config = dict(
    n_layer=11,
    n_head=4,
    n_kv_head=4,
    d_mlp=1024,
    vocab_size=1425,
    activation='gelu',
    parallel_block=False,
    init_std_qkv=0.0345,
    init_std_o=0.00737,
    init_std_up=0.0345,
    optimizer='muon',
    lr_mult_down=3.0,
    batch_tokens=[16384, 32768, 49152],
    seq_len=512,
)
Each number is 200 + 30 x the weight over its row's rms, rounded and kept within 0 to 999. Layers, rows and columns count from 0. The size before them is the row's rms in percent of the matrix's.

# layer 5 MLP down, 256x1024, rms 0.158, rows 43-255, columns 800-831
101,226,144,236,176,207,233,172,227,184,189,207,186,208,150,203,183,204,264,180,218,208,214,148,186,218,256,196,176,178,164,160,213
101,225,208,148,201,213,212,206,231,155,201,182,182,228,165,242,203,169,213,191,164,187,216,198,158,182,261,236,199,216,207,274,179
097,208,204,254,174,202,254,149,251,220,209,221,200,183,201,153,221,188,206,193,174,189,208,195,200,207,180,216,193,184,212,213,172
100,247,189,213,186,208,198,186,201,163,234,246,232,142,197,173,252,195,274,177,155,178,199,204,233,205,200,178,210,214,182,253,210
099,231,205,188,180,203,234,276,220,149,205,210,164,177,200,209,175,250,208,160,185,165,196,185,218,268,162,188,214,240,175,226,164
097,213,191,185,187,218,238,173,246,200,228,222,220,204,189,220,207,205,229,251,201,144,195,196,220,203,259,145,147,188,270,143,214
096,246,202,189,221,186,209,151,204,249,200,200,192,262,166,187,140,265,147,224,177,145,198,213,165,238,173,164,144,196,173,211,204
101,199,224,207,188,237,185,210,236,190,207,248,209,236,225,295,200,188,191,192,218,179,195,216,202,224,214,182,145,195,198,182,148
099,233,215,194,223,220,210,190,167,173,198,173,200,187,179,158,154,189,244,169,241,189,195,248,212,199,179,245,231,186,212,247,198
104,196,171,173,212,203,183,169,198,269,187,209,220,144,166,200,200,160,222,246,205,179,203,235,210,190,264,109,231,250,183,223,187
103,194,172,184,218,205,152,213,167,192,194,213,189,250,265,215,216,197,135,185,239,209,198,235,222,250,186,162,188,136,164,191,185
095,214,143,153,221,176,255,118,195,213,236,226,221,218,160,249,267,159,178,154,147,164,194,238,195,229,252,187,263,204,212,226,235
099,230,140,161,213,225,217,180,210,172,195,211,195,244,169,260,210,144,134,156,200,226,187,237,228,222,165,169,211,205,202,139,221
098,243,191,212,200,182,214,245,198,206,184,224,211,215,199,209,167,293,157,199,179,157,193,201,204,146,224,227,233,200,224,221,224
106,215,252,146,179,174,200,209,246,170,210,181,152,185,179,151,164,223,213,180,174,204,197,170,204,182,225,230,209,194,222,195,207
104,187,141,190,192,210,102,221,211,230,163,225,200,232,184,196,212,177,174,169,166,192,231,144,190,124,196,218,195,166,174,166,140
103,226,193,188,214,261,234,183,145,265,214,208,243,194,186,213,191,181,222,198,170,156,223,175,222,236,221,185,189,214,202,274,192
100,114,189,183,221,220,205,188,237,170,187,182,125,155,188,195,177,231,233,258,215,210,197,170,247,214,240,159,221,263,237,221,245
104,239,221,228,190,227,215,171,142,219,210,238,269,195,209,213,188,189,224,213,225,177,189,245,182,210,237,192,205,282,130,223,272
097,200,194,212,179,167,206,196,172,254,209,179,167,251,198,181,202,156,147,285,184,180,184,158,176,238,146,189,221,254,234,223,255
101,215,245,233,203,234,111,151,215,250,191,216,178,203,253,221,209,268,164,153,148,238,191,215,213,175,169,216,174,218,212,203,180
104,254,224,202,206,185,220,190,228,163,194,207,256,208,192,197,176,214,239,221,231,167,205,241,176,206,214,215,208,217,218,150,191
099,278,191,240,210,234,180,211,248,249,253,270,193,215,173,180,216,161,189,189,201,245,212,167,203,239,164,208,154,176,257,200,227
097,219,246,171,209,203,242,242,245,244,199,190,196,192,180,221,218,239,215,195,199,240,193,243,185,227,214,119,237,190,211,161,210
098,195,187,233,192,206,152,227,231,211,185,159,167,175,212,209,219,216,171,170,172,195,194,187,197,170,254,176,249,175,140,238,173
100,125,186,165,207,197,184,163,191,217,237,276,151,183,184,228,197,207,286,157,210,194,154,225,190,199,196,210,221,176,159,212,193
095,213,206,213,216,182,175,187,182,216,143,166,181,209,237,211,246,245,212,232,208,201,170,200,146,222,216,208,222,193,160,170,207
098,192,153,144,178,222,204,190,211,166,195,173,208,199,214,194,183,183,175,184,197,187,160,248,125,167,203,149,179,214,234,269,210
096,205,170,172,212,181,187,229,233,208,249,178,227,228,196,194,193,189,187,188,172,229,191,252,226,212,194,227,211,221,169,215,176
092,212,132,258,240,170,201,168,175,203,199,152,206,175,234,206,216,170,194,229,193,203,219,169,196,193,194,238,212,222,206,214,171
099,217,185,172,180,195,202,217,231,204,187,183,177,230,193,188,155,180,179,163,149,205,198,188,229,227,269,235,183,269,201,251,156
101,243,194,181,226,152,148,213,173,167,191,176,188,172,247,170,216,183,169,202,204,144,222,172,222,185,182,197,173,215,283,196,204
100,204,141,180,188,203,252,176,223,234,162,187,174,202,203,243,213,258,182,213,200,212,203,200,178,234,226,211,245,173,193,177,216
100,232,256,164,200,140,229,186,217,190,201,252,198,177,215,211,188,196,206,226,197,267,182,220,175,224,164,275,197,131,245,170,234
100,202,147,254,191,196,208,179,202,165,197,233,157,212,209,155,165,220,144,247,166,203,189,137,217,178,235,201,207,195,210,166,176
100,198,251,201,199,204,193,154,246,194,241,182,153,214,189,213,220,214,184,200,213,186,189,180,182,250,208,203,292,185,179,266,156
100,211,178,219,208,229,201,193,255,205,143,219,183,202,215,137,188,198,206,215,167,193,238,193,166,159,255,279,162,183,213,168,173
101,157,240,151,209,208,203,232,208,106,186,177,223,211,215,183,205,192,177,212,183,225,207,224,229,177,175,223,232,208,162,123,176
101,184,182,229,192,192,206,203,226,217,216,219,208,197,153,151,179,125,190,141,189,277,206,149,215,182,177,194,193,159,206,276,256
097,245,236,233,190,226,225,180,233,222,185,137,163,202,215,169,203,215,172,217,188,187,195,163,165,198,196,219,235,220,191,216,154
100,183,224,229,220,188,187,187,171,146,172,176,154,189,204,221,192,149,208,196,245,240,193,218,218,242,267,194,224,220,212,154,197
094,155,222,185,253,221,181,179,254,231,208,212,163,231,202,191,210,182,177,231,204,191,235,191,209,201,213,159,250,197,201,198,216
101,174,201,219,171,216,263,228,195,246,235,204,234,201,200,170,175,193,255,195,219,235,201,172,201,189,229,178,152,196,210,242,160
098,195,171,252,171,189,302,181,250,235,185,159,196,157,175,191,209,185,181,162,233,186,189,225,214,190,171,165,184,256,189,192,198
101,206,194,205,207,183,193,224,219,267,201,177,180,210,166,194,255,229,199,205,211,275,198,252,185,205,157,214,208,241,157,189,159
099,148,167,311,159,235,224,177,204,209,206,188,150,200,211,228,210,202,215,204,238,193,224,241,182,170,249,162,197,147,199,214,237
101,179,205,182,136,218,256,202,222,203,192,176,206,201,222,162,185,200,188,189,159,234,154,212,215,210,236,244,181,200,217,233,201
098,202,182,171,201,157,195,209,184,217,194,202,143,187,204,195,208,176,183,188,198,166,208,206,203,220,141,189,233,213,257,153,244
100,186,212,169,196,207,264,196,197,197,178,172,233,199,224,237,221,213,214,196,229,187,222,150,195,225,203,161,152,179,230,192,175
100,218,181,192,225,207,166,188,203,134,196,206,170,172,213,195,160,201,222,223,190,153,172,177,179,234,213,203,200,186,188,214,251
098,233,221,190,201,200,148,218,194,198,223,226,214,235,158,169,255,228,257,230,162,201,195,243,197,185,234,192,271,221,231,149,228
101,225,204,221,197,172,199,178,204,210,190,207,243,174,198,174,198,215,134,204,177,226,177,166,195,148,206,187,168,251,166,222,190
099,137,243,181,225,196,182,211,204,229,235,185,233,269,207,241,180,217,157,213,226,160,253,204,237,210,137,196,164,235,253,183,241
103,217,234,167,211,201,214,216,165,163,193,162,120,155,160,189,221,231,212,220,208,189,189,204,165,245,205,188,215,215,207,219,140
095,211,173,241,163,233,146,180,241,182,187,190,261,186,168,162,252,206,218,186,167,232,189,165,151,151,232,155,217,212,256,209,181
099,136,167,153,198,208,204,189,218,232,190,180,191,162,226,195,196,222,197,143,159,182,178,179,227,248,213,194,199,198,186,193,209
105,176,222,210,178,187,214,241,246,195,212,171,191,179,213,244,197,187,230,235,169,219,172,207,186,215,207,145,190,188,186,143,187
100,201,183,166,184,237,210,188,172,217,202,194,176,216,227,236,184,271,192,207,210,194,199,210,176,200,236,221,167,229,214,229,201
100,250,231,159,209,185,160,208,167,153,234,283,214,183,170,219,190,174,128,215,171,226,189,202,198,198,154,162,207,171,164,193,219
102,184,177,113,167,178,245,211,148,221,183,256,211,170,215,256,209,199,199,205,229,183,224,224,206,142,175,204,200,189,180,173,207
097,197,241,225,231,155,189,173,257,268,181,252,231,241,194,180,196,210,192,166,166,182,211,196,226,215,219,224,195,182,212,198,216
096,221,184,183,164,246,197,189,195,215,234,217,170,210,180,272,227,221,208,156,189,260,199,233,186,194,248,174,194,244,205,211,202
100,214,186,204,207,171,172,197,239,194,130,237,171,193,174,213,222,219,138,217,168,189,240,180,200,115,224,197,189,215,146,143,204
101,201,220,205,203,225,191,181,188,215,187,183,175,190,197,85,193,187,132,172,239,195,178,234,192,227,228,182,205,227,215,146,191
100,242,155,239,221,221,146,176,202,205,164,247,246,183,254,223,203,229,221,156,166,221,219,226,207,231,241,232,166,138,207,204,189
097,185,277,236,216,176,254,188,132,203,205,234,186,208,221,226,197,218,205,139,189,135,213,192,204,246,159,228,218,233,204,196,182
099,156,231,238,180,231,233,173,203,195,183,195,218,196,216,162,182,203,199,194,213,181,274,226,201,184,166,227,170,231,202,235,133
099,249,209,200,211,209,207,185,224,215,227,230,159,224,221,204,203,199,192,210,208,234,202,218,204,153,193,213,202,195,188,164,238
096,165,186,211,203,200,277,191,184,248,175,194,197,199,228,188,189,204,274,209,194,161,190,157,183,213,175,180,185,194,276,223,191
099,251,161,214,204,230,195,216,182,228,223,189,221,255,146,170,195,188,222,191,247,197,180,210,184,189,179,233,217,215,165,188,200
101,190,185,208,155,187,174,231,239,162,238,211,197,215,183,181,195,162,197,174,207,217,168,179,215,182,221,169,242,141,181,165,159
100,195,206,197,215,227,228,196,180,180,214,190,249,152,205,228,205,192,201,168,149,236,229,232,177,160,201,209,191,181,167,166,150
101,224,214,253,210,151,243,213,169,234,228,202,193,169,180,242,157,214,246,194,193,219,174,179,207,184,170,190,176,238,234,228,229
105,211,198,184,193,231,186,231,182,127,237,177,212,213,192,261,202,244,233,182,163,201,195,222,198,197,203,204,226,158,184,224,260
101,152,262,150,210,232,217,199,189,189,211,172,182,153,208,204,221,222,259,211,216,263,182,210,209,202,181,170,155,206,162,184,197
103,239,167,223,195,193,199,159,196,208,234,213,170,174,208,190,213,187,198,184,206,254,176,211,188,92,140,224,188,257,213,219,177
099,157,170,172,202,138,209,210,211,165,167,225,197,161,166,183,177,208,131,196,212,229,146,225,235,197,179,269,164,236,161,180,193
099,186,142,184,196,210,218,257,240,171,228,219,170,182,236,128,115,225,172,189,185,209,178,189,240,153,235,200,196,199,151,181,182
103,241,203,239,212,221,160,199,205,276,239,193,241,201,152,183,185,214,182,243,188,187,154,267,195,186,224,245,162,169,278,199,227
100,160,160,241,190,237,235,229,167,180,209,186,235,224,201,245,234,215,171,162,203,215,189,181,178,172,199,258,170,216,223,185,202
096,244,225,191,213,206,167,225,167,206,248,184,282,182,155,231,227,190,162,181,226,206,199,173,246,138,205,174,177,197,211,219,240
095,189,233,166,220,244,188,180,192,224,201,231,157,197,214,173,181,258,167,225,240,238,201,174,208,213,188,188,197,258,241,181,183
101,173,192,262,209,175,172,198,205,196,200,191,243,231,212,213,223,186,211,140,242,229,140,176,210,207,201,187,237,189,203,196,139
101,167,243,193,201,211,202,189,172,239,261,206,221,206,182,132,230,253,156,239,217,203,166,209,226,245,238,223,167,233,189,237,188
100,212,193,184,201,170,183,187,207,256,199,203,156,192,220,243,235,207,198,183,201,225,201,210,196,265,181,221,227,186,260,216,204
097,214,175,201,221,158,132,163,247,203,206,202,164,218,205,150,226,175,255,209,192,182,197,176,241,206,164,232,212,164,231,208,177
101,223,202,198,194,198,233,214,182,182,249,216,196,211,153,206,215,225,241,199,218,162,235,235,195,201,205,224,200,172,105,220,167
144,225,244,156,163,212,147,194,205,206,173,198,193,232,215,201,213,202,215,184,191,179,221,169,205,198,185,203,194,166,267,186,166
095,196,200,182,224,237,168,160,158,142,182,198,201,192,190,162,177,188,215,227,236,229,176,170,216,235,165,161,184,216,123,239,191
099,169,172,148,203,163,213,190,224,244,194,178,226,216,203,215,205,235,139,236,167,229,244,205,186,190,197,203,190,229,230,213,245
099,181,172,217,196,182,221,191,194,214,186,197,253,186,140,186,231,206,186,214,196,207,208,169,229,119,233,175,140,213,269,220,198
099,201,155,236,216,216,183,195,137,212,172,170,200,136,223,204,174,218,187,196,200,229,143,170,227,214,252,260,179,209,161,161,159
100,171,252,200,203,217,168,160,190,238,129,186,173,232,189,224,231,217,164,211,199,164,185,158,221,178,163,176,220,236,170,184,194
095,188,205,194,222,165,102,184,173,194,229,178,188,218,182,144,223,241,180,143,250,181,203,239,204,182,186,215,222,192,204,185,250
099,240,187,223,210,234,205,197,259,203,216,179,239,151,180,178,210,191,170,214,193,215,217,205,227,190,238,270,173,214,151,185,177
101,139,221,174,179,179,260,178,215,220,202,206,147,181,187,213,216,215,235,239,148,193,200,197,263,244,194,224,193,184,226,198,207
103,249,254,235,214,276,221,206,192,215,191,192,252,193,174,226,203,189,193,205,196,166,173,193,208,140,172,177,214,181,100,226,209
106,225,225,200,166,237,173,259,159,241,200,211,231,175,213,194,190,220,209,223,176,221,221,212,204,193,238,187,179,138,164,210,124
100,212,155,210,147,257,246,225,204,205,221,231,107,222,214,238,151,209,236,180,194,150,207,203,215,179,179,213,152,199,206,148,253
104,175,113,219,199,208,208,204,207,197,241,222,210,197,185,272,176,193,203,216,191,162,192,186,185,158,189,204,191,208,152,210,195
103,148,186,185,179,213,195,223,231,164,234,211,202,192,248,244,185,214,212,171,226,188,247,252,202,223,189,204,190,199,224,208,239
102,193,198,212,183,212,187,208,166,199,213,189,183,191,145,213,201,235,189,202,190,196,188,222,163,239,196,193,193,204,230,179,256
098,189,236,208,177,144,136,198,204,202,183,173,232,178,246,247,234,232,168,186,170,184,209,194,190,156,217,204,179,267,161,206,232
103,132,157,210,230,207,200,178,227,212,218,242,245,189,210,240,211,139,163,169,206,157,218,193,179,190,191,195,230,206,171,266,250
099,247,218,216,211,170,239,178,235,216,198,250,220,176,207,178,154,181,207,242,227,214,209,151,207,257,149,160,207,226,169,208,228
104,184,191,206,197,234,125,217,191,208,194,186,233,240,226,206,225,227,199,234,218,178,236,213,230,168,180,128,216,194,169,176,210
096,277,208,212,213,159,218,206,237,199,222,178,194,167,205,203,208,202,172,226,155,259,188,249,180,216,189,212,179,166,200,177,198
096,153,170,260,177,211,207,225,208,171,182,206,222,185,207,156,212,165,149,214,177,191,241,183,219,255,263,205,223,169,241,159,259
101,204,264,178,185,212,209,240,197,221,221,208,276,200,194,184,186,216,229,200,235,235,178,204,216,187,187,192,172,185,214,196,288
099,200,174,198,226,191,184,219,178,164,185,180,175,185,205,243,175,242,195,198,221,224,218,215,234,157,216,237,204,168,277,234,230
095,208,188,220,191,167,218,144,157,198,208,164,222,226,180,155,226,134,271,174,173,184,218,193,203,216,195,190,215,224,179,241,203
099,202,191,263,200,209,138,216,178,166,259,195,201,225,209,200,204,208,251,179,205,189,163,202,220,183,214,206,219,227,197,197,169
097,202,187,175,245,143,169,223,265,197,183,163,160,223,276,137,208,222,174,193,275,239,218,153,232,199,256,199,194,193,249,222,196
103,184,183,135,203,198,167,173,175,186,270,205,217,252,195,198,232,232,245,203,188,220,180,218,217,178,204,179,215,158,179,240,188
099,206,203,173,182,186,183,187,168,178,227,139,190,184,207,211,226,198,137,170,196,205,188,265,172,223,229,230,182,207,238,185,206
098,226,193,211,175,162,211,201,153,213,231,235,223,238,250,245,225,235,265,204,181,230,193,204,221,217,223,201,239,194,202,178,162
093,206,226,234,207,214,156,180,225,150,194,206,219,189,174,220,226,195,187,187,204,223,217,149,174,217,212,175,182,228,224,252,211
102,199,145,229,175,196,173,210,221,221,174,211,170,190,245,195,194,203,199,247,194,241,199,178,218,245,193,203,199,174,132,199,254
105,194,180,173,192,171,214,244,201,195,227,199,135,224,202,207,180,216,198,206,161,232,165,199,177,187,205,204,235,216,231,204,168
104,179,262,196,222,205,187,193,194,197,178,234,265,209,200,151,210,226,225,221,181,206,181,209,203,194,220,223,179,150,191,172,214
102,157,172,239,177,193,232,212,214,194,176,232,227,172,185,191,220,158,265,199,144,176,245,207,211,206,166,230,182,211,227,127,209
103,229,208,167,194,232,194,182,212,191,223,177,264,252,220,228,253,189,214,147,180,180,212,203,137,206,194,139,236,214,170,199,250
100,150,203,227,243,200,148,203,198,199,220,181,180,207,222,191,178,217,208,148,177,228,157,171,172,221,178,193,186,215,211,236,196
100,241,145,238,200,145,177,209,185,230,156,209,159,178,209,171,238,185,170,172,238,219,194,248,196,166,185,198,219,139,241,267,182
099,252,215,189,246,162,172,182,248,171,236,196,249,204,177,187,185,165,228,200,194,219,240,178,237,238,148,165,242,170,224,231,224
100,227,212,257,208,189,215,151,179,200,178,185,158,212,215,211,196,220,211,208,218,189,232,184,196,213,149,127,215,225,241,159,199
101,221,233,263,201,195,170,171,187,220,162,220,225,208,160,208,179,178,228,205,240,239,186,196,197,168,178,207,173,222,183,202,237
102,199,175,161,234,174,155,231,182,218,209,175,184,206,225,192,203,210,206,171,201,178,204,159,193,176,203,191,184,262,214,214,192
099,241,184,153,186,182,217,222,208,194,188,214,253,211,229,181,244,208,156,150,222,188,226,184,214,178,165,183,222,198,131,175,171
103,224,197,138,199,231,145,256,166,226,183,218,226,241,197,196,194,195,192,201,205,157,224,155,171,181,227,250,210,240,238,214,220
109,203,220,221,220,182,270,196,238,228,186,184,243,209,146,202,197,251,194,184,219,196,212,281,246,167,230,180,182,158,222,250,180
096,174,143,253,168,229,211,249,231,199,205,165,202,213,192,218,208,169,149,201,209,240,183,223,179,216,231,184,185,167,283,240,181
100,170,159,188,203,219,194,171,190,237,220,138,193,224,193,163,216,117,139,214,234,217,202,177,204,193,179,198,168,150,182,168,268
100,183,209,199,174,169,217,184,195,233,245,231,213,191,145,193,169,197,223,203,206,217,244,252,162,186,165,226,233,220,234,230,161
097,179,247,210,224,165,194,207,152,202,239,157,247,193,200,194,173,202,190,252,208,247,222,145,200,149,155,183,133,235,230,160,175
100,93,255,185,221,212,225,215,174,225,177,237,173,231,178,192,176,174,215,174,223,211,205,174,183,190,222,199,183,197,160,204,194
096,221,195,126,198,201,124,226,210,231,221,183,259,231,158,209,201,209,206,211,220,164,189,178,183,150,188,205,147,202,148,161,210
101,175,193,240,165,229,203,215,194,174,203,218,200,243,207,176,211,178,226,216,167,204,248,200,161,227,200,149,219,174,230,205,273
098,212,160,120,203,248,173,233,157,167,227,203,230,229,169,203,177,166,172,219,203,164,174,197,184,201,224,186,169,231,212,154,224
100,219,216,183,200,227,234,222,260,196,152,195,191,214,170,190,195,206,197,179,210,178,190,178,216,193,206,189,160,212,151,149,202
104,181,226,202,204,141,157,155,158,238,190,178,260,213,185,199,208,259,216,194,176,147,187,195,242,213,164,173,242,241,175,192,247
095,261,219,235,216,222,219,204,187,202,181,176,225,221,199,215,184,208,213,164,185,177,177,216,162,239,222,215,234,202,193,270,209
102,177,226,183,217,219,207,178,147,233,254,213,226,239,236,205,192,223,162,205,234,227,194,186,127,216,267,201,183,135,211,184,194
098,167,186,194,204,161,187,170,175,148,217,224,237,205,208,225,198,192,156,220,195,149,220,235,201,231,239,170,199,182,185,196,189
096,194,186,221,200,229,217,210,199,148,185,184,241,268,219,203,217,199,185,227,177,187,226,189,146,208,190,207,169,169,251,189,215
102,195,205,201,196,188,205,246,187,143,212,203,155,209,222,257,207,191,227,168,184,155,217,191,206,226,256,226,252,255,236,216,230
101,213,253,162,204,201,168,157,227,277,218,225,255,175,198,226,182,204,217,251,169,176,211,161,206,159,191,199,228,201,205,192,192
099,234,219,262,201,214,241,195,196,179,131,203,241,191,187,167,219,253,237,187,199,231,185,272,188,179,182,164,183,234,131,186,153
098,162,215,225,193,180,185,198,224,163,190,180,147,176,240,150,206,206,178,225,193,187,236,200,219,179,187,186,224,209,188,211,195
098,164,235,170,195,211,179,204,186,186,167,207,199,228,193,238,183,207,219,225,205,237,224,225,200,191,238,196,179,160,192,184,239
099,182,238,207,190,235,224,217,254,195,189,149,187,197,211,237,177,194,212,247,206,162,186,205,211,196,207,196,255,215,235,200,239
102,169,264,192,185,158,196,245,200,160,190,143,180,189,199,200,202,212,261,243,181,253,216,195,143,246,212,146,182,161,179,126,171
098,229,127,164,213,215,191,202,199,180,230,171,195,235,194,209,201,192,167,212,227,237,186,189,193,193,216,207,199,201,153,227,241
099,182,237,165,191,176,228,205,162,180,115,217,222,215,240,166,198,180,184,185,205,207,232,167,199,194,221,216,151,227,206,164,190
109,197,235,221,200,170,181,162,214,222,160,194,184,198,197,201,186,215,121,183,211,184,166,194,198,250,203,160,205,215,202,186,235
101,226,154,205,178,186,224,167,198,186,155,178,238,192,203,254,220,202,159,214,244,201,247,226,173,179,197,196,199,201,184,214,199
100,235,222,135,157,210,255,181,192,199,163,214,225,180,187,146,178,233,235,222,174,191,146,226,172,231,174,219,212,232,202,214,132
106,169,187,186,193,245,215,204,177,188,217,206,202,212,194,212,192,169,149,200,215,174,190,197,187,238,211,157,164,231,187,226,218
102,187,139,159,192,162,195,186,164,238,147,217,205,182,180,208,203,191,271,149,230,195,209,206,201,154,158,206,170,191,271,205,144
099,182,264,228,184,231,161,184,182,217,209,153,191,178,226,228,236,180,201,180,184,163,187,203,206,252,181,191,213,193,189,198,210
097,198,211,189,224,185,197,212,181,180,216,164,209,200,257,179,225,136,259,203,188,209,204,272,222,221,204,168,181,266,223,242,143
101,190,172,151,205,172,176,229,178,174,172,178,168,210,230,202,171,194,161,164,226,154,202,186,181,195,219,225,231,208,218,195,174
100,180,242,178,203,207,174,243,172,169,259,226,233,218,223,199,205,164,148,236,136,191,201,166,239,223,211,226,183,150,213,215,209
101,153,164,163,226,194,215,212,249,181,217,187,195,224,170,195,227,187,152,157,201,222,209,195,192,179,136,185,248,215,142,177,166
105,225,170,228,222,200,227,272,215,209,178,209,278,168,216,197,202,194,263,233,226,213,169,172,197,217,183,196,210,173,193,195,204
100,179,219,190,175,169,161,191,187,202,231,206,172,233,229,214,158,235,194,203,236,198,227,221,217,235,232,209,165,207,258,221,196
100,210,196,181,212,165,225,183,193,210,185,188,190,211,182,194,193,208,188,235,188,156,213,207,200,179,217,205,234,177,189,209,171
099,163,194,175,178,199,262,243,216,266,233,219,141,199,247,243,229,257,217,195,233,220,171,176,195,240,180,232,241,256,225,160,219
105,255,207,149,207,188,276,186,221,207,148,216,201,233,153,176,208,152,193,188,204,181,235,164,190,192,204,188,227,212,193,201,199
104,195,209,180,171,213,241,215,252,165,201,185,176,188,177,232,188,218,194,180,189,220,176,206,179,202,163,227,187,165,231,183,188
101,169,230,232,195,165,239,185,188,247,247,178,207,179,208,242,223,196,195,204,180,176,230,192,163,217,213,224,176,171,102,197,173
095,218,217,227,206,233,204,231,192,178,177,163,153,208,200,169,217,192,232,184,218,228,256,172,245,172,206,193,184,192,190,179,205
097,237,207,196,208,188,183,236,174,193,248,240,177,207,191,253,184,191,160,237,210,204,206,180,238,190,223,182,260,254,180,192,201
099,230,172,153,201,233,208,243,184,196,190,213,221,222,193,247,201,185,257,169,206,172,180,217,195,196,181,195,189,170,213,202,209
094,214,224,147,220,201,192,151,204,137,198,227,199,200,169,128,144,215,202,245,223,145,188,237,200,175,207,266,222,181,200,176,216
105,184,220,160,215,174,203,206,276,185,194,173,194,172,223,231,181,237,177,249,158,134,189,150,208,234,226,213,181,242,249,235,216
100,141,212,202,204,202,158,236,155,190,191,185,207,194,205,154,207,168,195,212,187,203,197,203,199,216,176,163,187,169,236,201,204
092,230,132,221,215,180,251,183,198,151,162,169,247,192,230,203,221,156,208,179,183,213,178,139,197,168,183,156,169,227,192,188,185
098,179,169,217,205,203,162,169,192,214,192,187,230,214,178,157,153,183,230,164,257,193,155,190,255,193,209,185,192,235,209,251,212
098,149,162,221,190,233,228,199,256,198,187,200,174,199,220,216,185,161,262,233,264,174,175,248,165,196,208,200,167,180,204,210,194
099,188,185,220,180,210,242,204,196,210,250,219,220,201,198,214,162,224,240,199,175,178,172,241,208,220,230,180,225,130,245,209,212
098,148,217,283,207,191,180,214,221,170,191,202,189,162,199,212,197,168,192,228,252,219,187,213,219,207,184,233,258,182,302,217,161
099,210,145,206,191,176,167,188,157,188,183,181,203,159,199,178,224,290,231,279,209,244,224,201,250,200,210,224,188,191,172,208,245
097,195,269,206,257,212,185,208,193,217,232,265,230,267,194,164,223,191,175,195,195,210,217,231,207,185,173,182,171,161,137,166,132
098,201,205,213,164,232,216,246,257,231,200,184,225,205,204,211,232,143,202,190,186,179,224,206,230,158,150,250,182,177,213,217,188
097,245,275,209,185,198,258,220,223,213,202,214,178,193,229,167,201,140,251,183,224,208,217,175,132,149,178,233,201,223,201,163,125
097,242,182,268,218,156,188,234,165,196,182,168,189,205,204,124,191,145,194,226,193,227,229,212,187,153,142,227,189,242,212,170,194
101,212,196,163,191,206,196,222,219,205,155,199,126,185,217,223,163,177,218,194,166,187,206,180,212,207,147,233,191,187,238,228,201
097,201,214,192,185,150,209,183,185,184,209,261,221,160,219,225,171,186,187,203,204,135,190,157,164,195,138,228,240,193,184,242,180
102,170,203,220,208,195,171,239,201,168,157,207,199,222,170,169,215,222,225,200,216,263,210,206,185,186,214,215,205,232,234,204,189
102,185,195,231,200,210,211,185,212,199,221,241,221,246,250,170,169,207,211,219,264,186,193,181,198,239,167,142,186,202,218,202,206
095,185,163,235,212,168,154,206,238,246,195,181,180,248,172,231,224,231,202,215,193,209,213,195,184,228,184,166,210,189,187,157,213
100,167,253,231,226,195,152,164,187,181,147,218,204,178,183,180,261,231,224,200,191,167,209,203,146,182,212,218,188,186,183,215,134
097,227,204,205,250,192,190,193,191,235,192,221,123,182,189,215,185,164,157,217,203,200,224,208,183,193,222,227,237,206,176,217,185
104,195,253,200,202,155,227,159,214,208,258,164,222,186,165,192,247,153,200,210,204,164,203,187,218,248,156,188,189,211,221,225,212
100,230,164,244,210,213,180,181,235,189,178,158,150,185,150,149,197,229,198,224,228,174,193,217,236,180,167,209,180,193,145,164,207
102,155,252,247,204,193,194,222,178,206,144,222,275,231,148,200,230,182,190,230,218,118,238,235,184,163,215,243,191,197,192,222,189
098,155,240,220,209,184,206,219,201,218,198,211,185,253,215,145,230,204,204,229,204,247,220,149,213,167,247,207,164,186,245,159,214
093,136,155,217,184,206,197,115,184,168,191,223,250,222,205,288,189,216,185,176,205,256,240,178,192,212,187,199,170,173,250,159,211
096,183,150,216,194,205,222,198,209,257,163,186,234,225,259,192,212,181,218,197,227,252,189,220,202,242,211,214,200,205,196,213,253
101,160,222,165,216,168,185,186,205,177,206,233,265,184,215,293,243,186,215,244,209,157,190,184,197,170,216,232,182,145,192,190,148
098,186,218,232,201,180,208,172,221,221,245,181,190,204,195,166,186,188,192,196,194,255,220,157,224,166,215,223,191,196,147,203,182
098,186,214,183,215,221,214,180,159,167,203,184,248,165,214,164,194,222,165,201,202,226,215,168,194,242,252,195,253,181,201,198,165
096,193,188,165,185,208,213,212,227,205,201,168,157,173,215,176,188,232,159,220,242,159,192,243,213,170,254,180,175,199,192,202,206
096,226,288,237,171,225,188,159,162,171,174,201,232,177,216,216,221,198,188,206,207,173,164,184,163,169,172,199,206,214,204,287,210
096,211,160,223,216,168,172,161,185,170,182,225,196,191,189,167,207,210,174,202,185,222,220,237,205,176,168,206,167,161,153,179,236
095,197,194,191,209,191,216,166,192,209,163,194,194,129,200,182,153,220,216,173,143,180,162,206,206,206,186,196,218,223,144,212,218
103,183,140,230,203,256,220,241,162,181,146,211,189,213,179,178,190,154,260,193,221,178,220,181,225,189,216,222,236,213,156,211,202
105,238,171,232,194,220,225,220,208,140,203,220,144,219,226,199,185,179,207,179,201,134,192,178,208,233,204,253,274,219,143,191,228
099,211,169,206,167,205,223,221,215,203,217,195,197,117,292,122,190,173,159,204,145,207,239,141,187,238,152,184,220,171,150,197,217
108,211,204,262,201,248,203,250,151,227,178,257,226,217,178,220,178,210,137,210,182,215,219,223,170,165,230,209,195,241,215,204,171
096,208,231,251,213,178,122,196,193,230,162,179,205,150,248,222,223,241,108,220,197,197,187,238,217,213,215,173,158,165,249,196,162
099,245,182,143,229,234,178,236,184,181,167,199,195,176,239,158,166,221,185,174,169,211,222,212,207,193,273,213,210,139,211,204,209